Each number is 200 + 20 x the weight over its row's rms, rounded and kept within 0 to 999. Layers, rows and columns count from 0. The size before them is the row's rms in percent of the matrix's.

# layer 4 MLP up, 448x160, rms 0.0681, rows 314-327, columns 80-159
098,226,174,203,201,199,203,223,209,189,189,192,214,173,179,186,234,204,188,253,199,178,192,205,172,251,213,169,234,183,230,172,201,205,201,203,172,215,209,166,209,209,235,181,225,201,224,197,180,207,193,165,203,239,203,183,169,183,169,221,221,183,226,212,213,206,181,224,194,193,211,185,181,198,198,195,176,172,197,212,193
104,197,245,184,203,181,205,195,166,202,213,189,169,193,217,209,227,173,155,176,211,206,173,181,189,205,150,186,184,236,184,188,183,172,203,210,190,226,201,178,175,206,198,181,212,174,214,206,221,166,204,198,239,204,212,220,166,179,177,162,159,201,218,203,183,175,213,203,188,187,190,181,225,201,174,194,200,222,184,182,159
107,219,188,181,213,189,202,220,175,191,205,153,189,213,207,228,170,183,210,217,191,221,198,200,197,220,211,202,170,179,174,164,189,207,207,221,200,169,221,188,223,232,226,206,187,194,211,179,240,216,219,229,200,223,198,214,205,217,194,199,184,211,197,206,194,197,181,203,205,201,211,169,182,220,185,216,168,204,205,246,176
105,209,188,197,190,185,219,212,230,194,164,214,219,187,171,212,253,188,203,171,223,177,199,205,176,229,217,187,213,191,191,219,217,192,217,240,196,245,170,224,183,205,211,205,219,175,228,273,197,208,182,204,192,196,207,167,185,213,181,185,247,216,212,166,176,182,181,182,201,194,172,230,192,215,219,202,204,190,199,193,221
098,195,196,180,239,195,205,194,165,216,183,208,171,200,214,198,186,184,212,172,240,165,221,205,203,202,158,216,219,198,193,198,182,205,211,167,219,239,191,203,192,223,195,221,166,239,150,217,163,189,191,197,192,220,216,212,219,182,191,207,208,182,169,187,239,188,196,200,196,203,191,212,212,190,186,215,222,194,220,193,216
081,184,214,194,213,218,179,174,174,203,200,198,156,229,212,191,205,195,182,208,224,211,191,181,197,165,175,210,198,176,202,189,208,199,184,186,181,205,175,207,211,225,203,232,199,148,218,177,208,224,221,189,202,210,172,198,206,212,189,202,206,211,201,207,232,188,149,178,197,265,229,188,202,210,192,186,221,192,219,194,237
099,203,219,190,203,194,200,161,165,155,221,184,211,190,219,168,172,209,195,222,197,197,210,170,174,227,194,238,216,231,150,232,224,204,209,222,200,203,227,198,200,207,174,205,185,198,191,179,232,208,174,207,189,185,211,193,230,202,220,166,190,201,228,251,182,196,223,206,213,213,167,205,184,209,235,192,211,202,198,167,227
110,169,209,227,221,179,196,195,191,185,225,167,165,187,168,222,211,182,206,178,196,259,199,218,186,224,211,197,179,170,215,169,191,219,186,199,198,217,196,157,215,182,185,211,188,183,206,169,195,180,237,209,206,196,198,183,184,207,178,182,190,197,215,199,226,216,203,200,187,210,200,213,201,198,221,230,207,170,165,197,217
101,241,218,208,226,236,208,168,193,186,211,189,199,223,212,207,205,194,222,228,204,192,212,186,203,172,212,203,218,184,170,199,213,159,218,188,188,215,210,205,206,189,190,184,214,198,234,195,217,220,205,202,236,198,209,198,191,191,175,194,220,218,175,202,212,194,233,183,174,237,208,194,225,172,228,226,203,214,217,163,242
094,169,242,196,204,198,238,170,213,202,179,220,200,221,219,201,207,219,169,165,186,173,215,203,165,185,203,192,195,209,232,194,202,143,196,151,207,190,190,190,221,162,156,191,214,199,217,183,188,184,190,222,195,194,207,174,206,187,233,194,223,185,219,171,198,179,188,212,209,174,206,202,204,185,206,208,209,190,198,207,185
104,179,187,190,177,193,196,204,234,211,188,196,186,191,190,249,165,214,157,201,197,203,177,202,159,205,169,195,196,200,145,237,193,205,208,185,217,181,231,179,210,211,210,198,169,187,174,189,182,210,199,204,195,177,214,211,208,176,181,218,211,185,203,180,206,232,185,200,230,185,206,204,193,194,211,188,200,186,237,187,229
096,195,211,184,267,176,203,205,196,192,199,212,180,205,225,225,205,231,163,172,203,202,197,177,193,222,162,194,199,200,180,197,201,181,201,223,221,182,210,195,219,218,206,218,175,205,185,206,221,195,187,193,241,224,208,211,242,176,210,211,198,211,212,178,174,211,169,173,202,173,178,209,226,220,192,220,199,229,202,209,188
091,227,182,171,172,180,213,190,205,171,184,161,206,205,209,188,188,205,185,228,173,154,153,185,184,221,174,225,206,182,202,177,209,206,236,191,207,182,211,222,177,213,173,173,183,224,222,198,205,201,173,218,173,173,219,183,194,183,217,210,215,194,186,206,216,227,183,176,195,259,228,214,229,189,232,189,192,174,209,195,207
086,200,231,173,203,207,234,186,201,175,197,220,192,214,172,214,216,216,222,180,197,196,243,168,200,230,226,182,205,225,226,183,211,202,202,171,162,201,197,212,211,230,208,208,200,177,219,169,186,184,191,191,202,212,152,219,143,172,211,208,204,186,173,178,221,191,193,182,223,202,200,213,206,212,173,182,191,195,190,214,218
# layer 4 MLP down (transposed), 448x160, rms 0.0505, rows 314-327, columns 80-159
098,213,220,207,202,216,151,222,222,199,217,180,172,190,184,206,185,196,215,241,213,193,201,212,176,195,209,173,243,170,205,199,189,207,233,198,185,227,196,208,221,196,263,187,201,206,188,201,181,180,194,176,211,194,176,197,201,190,163,189,219,144,221,238,186,210,197,191,219,174,201,212,172,232,187,207,182,192,202,166,188
107,186,174,186,197,182,184,185,187,202,155,209,209,214,213,208,202,213,215,154,202,206,181,210,240,206,157,161,153,180,208,230,191,187,204,200,202,197,205,229,226,237,185,240,180,200,233,220,189,171,206,215,176,190,200,182,225,146,200,200,188,206,186,195,177,182,171,247,197,184,212,204,251,201,198,205,220,207,197,209,216
111,207,194,199,210,170,209,220,234,145,199,196,201,218,222,229,197,188,206,225,212,227,216,168,204,209,217,171,213,189,199,199,226,187,205,212,158,162,181,194,205,169,236,208,203,177,210,156,199,226,190,203,184,231,219,196,207,230,194,159,186,207,199,212,188,182,193,212,204,217,180,183,190,181,213,223,198,174,191,190,209
106,245,201,171,184,216,216,209,240,211,190,199,188,209,197,198,223,173,176,219,186,190,186,227,197,190,203,198,186,227,200,196,213,196,183,214,190,223,193,211,198,214,189,136,202,193,210,218,180,219,179,204,157,177,196,158,194,184,186,189,224,189,224,163,198,196,197,167,178,218,218,209,196,201,187,178,220,188,228,167,186
100,217,167,221,205,248,166,171,231,200,216,213,160,215,212,164,201,186,166,216,199,224,229,178,195,176,180,184,211,186,207,188,205,165,224,208,186,189,221,175,211,164,169,185,241,200,215,202,207,203,181,204,158,194,176,215,224,225,214,223,192,229,184,202,179,188,191,213,202,239,211,230,217,217,207,218,197,200,221,235,197
084,168,187,205,210,194,191,205,218,216,217,189,173,187,181,172,220,192,166,220,205,190,205,208,213,200,167,221,212,210,191,198,225,212,246,208,229,183,215,169,253,215,190,217,196,190,172,202,196,220,214,170,218,202,221,179,209,234,195,211,223,219,219,175,196,191,177,188,191,217,207,225,204,214,222,207,240,196,215,192,261
099,206,222,225,224,190,191,211,199,196,187,218,220,197,214,189,216,246,192,232,206,191,191,195,202,188,199,243,215,198,190,193,150,206,202,208,229,208,196,236,162,218,196,179,201,223,229,210,171,185,188,247,181,162,200,191,215,175,221,188,183,178,211,192,197,173,227,179,191,163,217,202,208,192,187,181,214,181,176,182,207
109,201,226,222,227,178,184,196,210,204,219,209,181,179,200,186,179,179,202,222,176,213,216,225,174,212,214,182,181,187,232,180,196,206,181,197,238,174,214,213,253,190,209,191,215,213,174,210,223,175,240,210,213,187,213,168,232,205,205,197,209,211,203,206,234,216,211,225,180,220,202,191,187,225,182,196,205,225,201,202,217
086,186,196,186,178,195,205,157,196,173,209,234,169,222,194,195,201,206,212,200,196,221,198,199,196,203,206,193,164,227,191,182,193,129,197,196,221,213,191,224,216,206,182,202,200,209,213,191,210,202,178,241,186,193,201,175,148,222,203,176,223,219,170,198,202,218,192,185,208,198,193,225,207,147,194,211,216,226,178,213,195
094,215,178,190,178,158,170,196,178,175,203,197,153,205,204,219,214,187,199,199,223,213,218,212,214,209,209,190,236,183,173,199,208,232,175,176,195,198,190,254,189,207,198,223,152,203,198,229,201,221,191,205,205,209,216,195,192,173,218,186,201,216,192,211,202,170,204,233,200,238,197,187,215,197,185,204,189,181,181,172,211
102,191,204,217,203,230,235,211,199,202,201,201,207,151,219,200,170,199,190,224,185,206,188,187,200,234,213,188,176,218,199,232,204,186,190,224,215,216,207,170,182,181,166,198,219,196,188,195,174,172,202,216,141,208,227,232,190,206,200,217,188,194,188,185,221,187,207,183,206,209,234,200,218,215,190,222,161,210,182,210,188
099,201,182,229,217,181,240,207,185,219,200,191,165,198,214,190,155,236,186,208,206,203,201,186,191,211,187,177,196,184,189,201,233,235,203,206,205,202,220,221,196,193,162,219,215,212,187,201,190,179,187,181,232,167,191,243,217,194,162,216,221,191,230,192,216,212,210,158,188,176,186,195,241,199,201,180,193,185,196,196,228
093,181,216,175,218,206,175,182,197,222,200,212,195,228,196,187,185,202,199,171,192,161,167,185,207,198,189,198,210,206,188,226,228,191,170,196,211,194,203,206,155,203,153,217,170,215,186,204,213,180,215,200,196,207,211,204,211,241,200,225,182,210,178,177,190,224,200,219,211,193,223,191,230,236,228,208,220,206,220,203,214
091,177,167,194,195,244,197,220,189,176,190,193,180,184,199,187,210,227,204,206,211,213,206,180,190,198,219,206,198,184,162,236,162,232,190,208,223,226,179,233,180,226,189,154,192,222,186,190,200,219,216,181,187,188,201,228,162,174,223,222,174,167,194,216,246,225,161,193,205,213,176,193,210,207,196,194,191,177,175,191,213
# layer 4 MLP gate, 448x160, rms 0.0707, rows 315-327, columns 80-159
105,221,230,211,215,174,204,218,201,187,213,201,201,209,190,191,217,166,142,218,196,177,244,182,177,160,178,217,209,191,197,163,180,187,192,203,178,206,195,154,199,177,192,170,215,185,189,203,207,183,181,181,207,210,204,237,171,206,204,164,167,180,205,200,207,198,194,188,198,194,203,176,182,222,200,205,193,192,216,181,191
115,189,200,188,192,194,184,168,237,173,177,180,207,191,214,188,183,164,215,198,184,211,179,212,198,202,173,184,212,181,204,200,233,200,195,240,184,175,225,208,221,183,205,185,186,195,216,212,178,194,174,206,202,164,214,211,170,231,257,169,189,204,168,214,233,216,201,202,191,182,181,192,183,195,218,198,218,189,193,166,216
100,197,160,196,192,170,195,210,207,198,188,253,202,210,216,142,181,206,211,153,188,192,187,178,202,191,194,170,214,211,178,238,191,194,194,216,191,198,220,225,207,201,197,207,205,205,202,207,193,194,236,223,216,140,207,228,187,207,221,203,166,229,185,193,223,205,233,157,192,255,193,188,186,199,196,217,175,205,203,180,211
098,217,181,227,211,201,211,184,236,154,242,177,191,219,206,197,199,209,208,223,169,191,199,211,186,181,195,189,191,206,216,178,164,175,170,207,213,179,223,189,222,228,207,189,188,228,205,187,228,219,242,212,202,184,211,169,184,214,181,201,174,231,160,207,167,218,174,219,203,194,195,218,239,185,221,194,184,188,232,165,242
080,212,236,193,201,206,188,193,197,222,172,185,228,178,172,196,160,207,166,200,197,203,234,190,203,208,215,211,173,211,197,213,162,204,209,209,184,176,199,236,241,199,203,243,218,214,194,198,194,175,202,193,191,198,189,224,201,186,208,183,156,213,186,218,178,211,204,193,212,181,175,208,193,188,167,190,207,191,215,185,184
099,191,204,207,232,220,189,204,204,199,194,221,203,185,171,202,183,208,189,209,205,177,191,204,166,219,228,220,194,190,179,205,231,236,172,213,193,193,204,213,179,197,161,167,222,228,190,213,191,142,187,209,197,165,206,207,230,205,234,173,188,194,213,208,190,190,219,197,174,179,225,194,191,195,167,186,200,206,179,154,208
114,206,207,194,177,183,192,202,193,174,200,199,239,207,199,209,191,223,196,171,173,194,207,231,176,190,229,228,194,154,214,211,215,202,193,175,159,205,199,194,199,174,202,180,196,235,180,194,250,172,182,213,146,209,222,210,237,213,229,212,222,158,196,191,208,192,219,165,184,198,178,205,209,206,208,171,163,180,204,210,212
105,217,200,214,241,231,189,191,200,197,193,203,199,214,221,235,217,159,205,252,188,188,243,173,217,198,218,180,228,178,217,219,228,212,184,222,179,170,198,210,197,212,193,172,212,204,210,207,209,223,196,194,200,220,199,214,230,200,192,239,204,225,217,211,173,203,226,190,182,201,203,230,223,218,202,205,191,200,239,175,239
094,196,210,172,252,224,215,195,185,213,180,231,253,187,220,215,181,190,235,180,214,195,190,180,186,162,196,195,169,210,209,196,175,190,230,234,191,189,226,176,212,219,190,166,228,205,234,181,169,214,229,179,198,187,205,204,180,194,203,208,202,191,175,192,203,227,195,195,194,196,225,204,178,198,191,196,191,228,184,217,177
096,211,209,239,195,222,251,191,226,164,199,163,203,198,230,165,188,193,204,181,210,187,175,198,216,215,198,182,210,213,184,218,181,223,211,208,233,187,187,183,174,224,213,212,223,209,192,221,214,201,223,222,184,207,219,196,184,192,156,223,198,193,184,181,250,209,169,196,221,206,241,216,216,178,213,166,194,187,227,209,198
096,195,178,190,221,213,206,207,206,202,202,226,215,182,220,192,204,156,172,198,189,187,227,198,199,231,184,207,225,187,193,197,220,216,203,204,218,198,206,171,199,178,247,152,183,217,211,214,210,187,204,198,200,203,214,184,198,188,241,207,182,179,183,222,182,215,200,193,173,208,165,199,180,200,202,177,206,183,198,218,204
091,193,174,211,202,214,212,206,207,215,196,161,219,207,199,183,142,189,208,185,188,148,171,196,165,217,174,212,213,170,185,199,194,221,205,184,207,195,187,222,218,184,197,178,196,230,183,266,195,229,212,233,207,212,223,182,205,191,191,213,191,222,181,198,192,225,199,187,211,185,204,224,195,192,200,196,215,162,227,189,248
088,226,210,192,195,198,202,200,221,212,217,210,188,213,157,161,206,191,216,193,186,196,195,196,203,213,222,167,179,201,228,201,208,193,220,188,198,166,215,201,202,180,186,174,237,230,177,218,184,193,213,163,173,173,198,215,186,235,243,174,204,223,200,166,179,181,221,207,183,224,201,208,216,206,227,213,218,207,210,169,225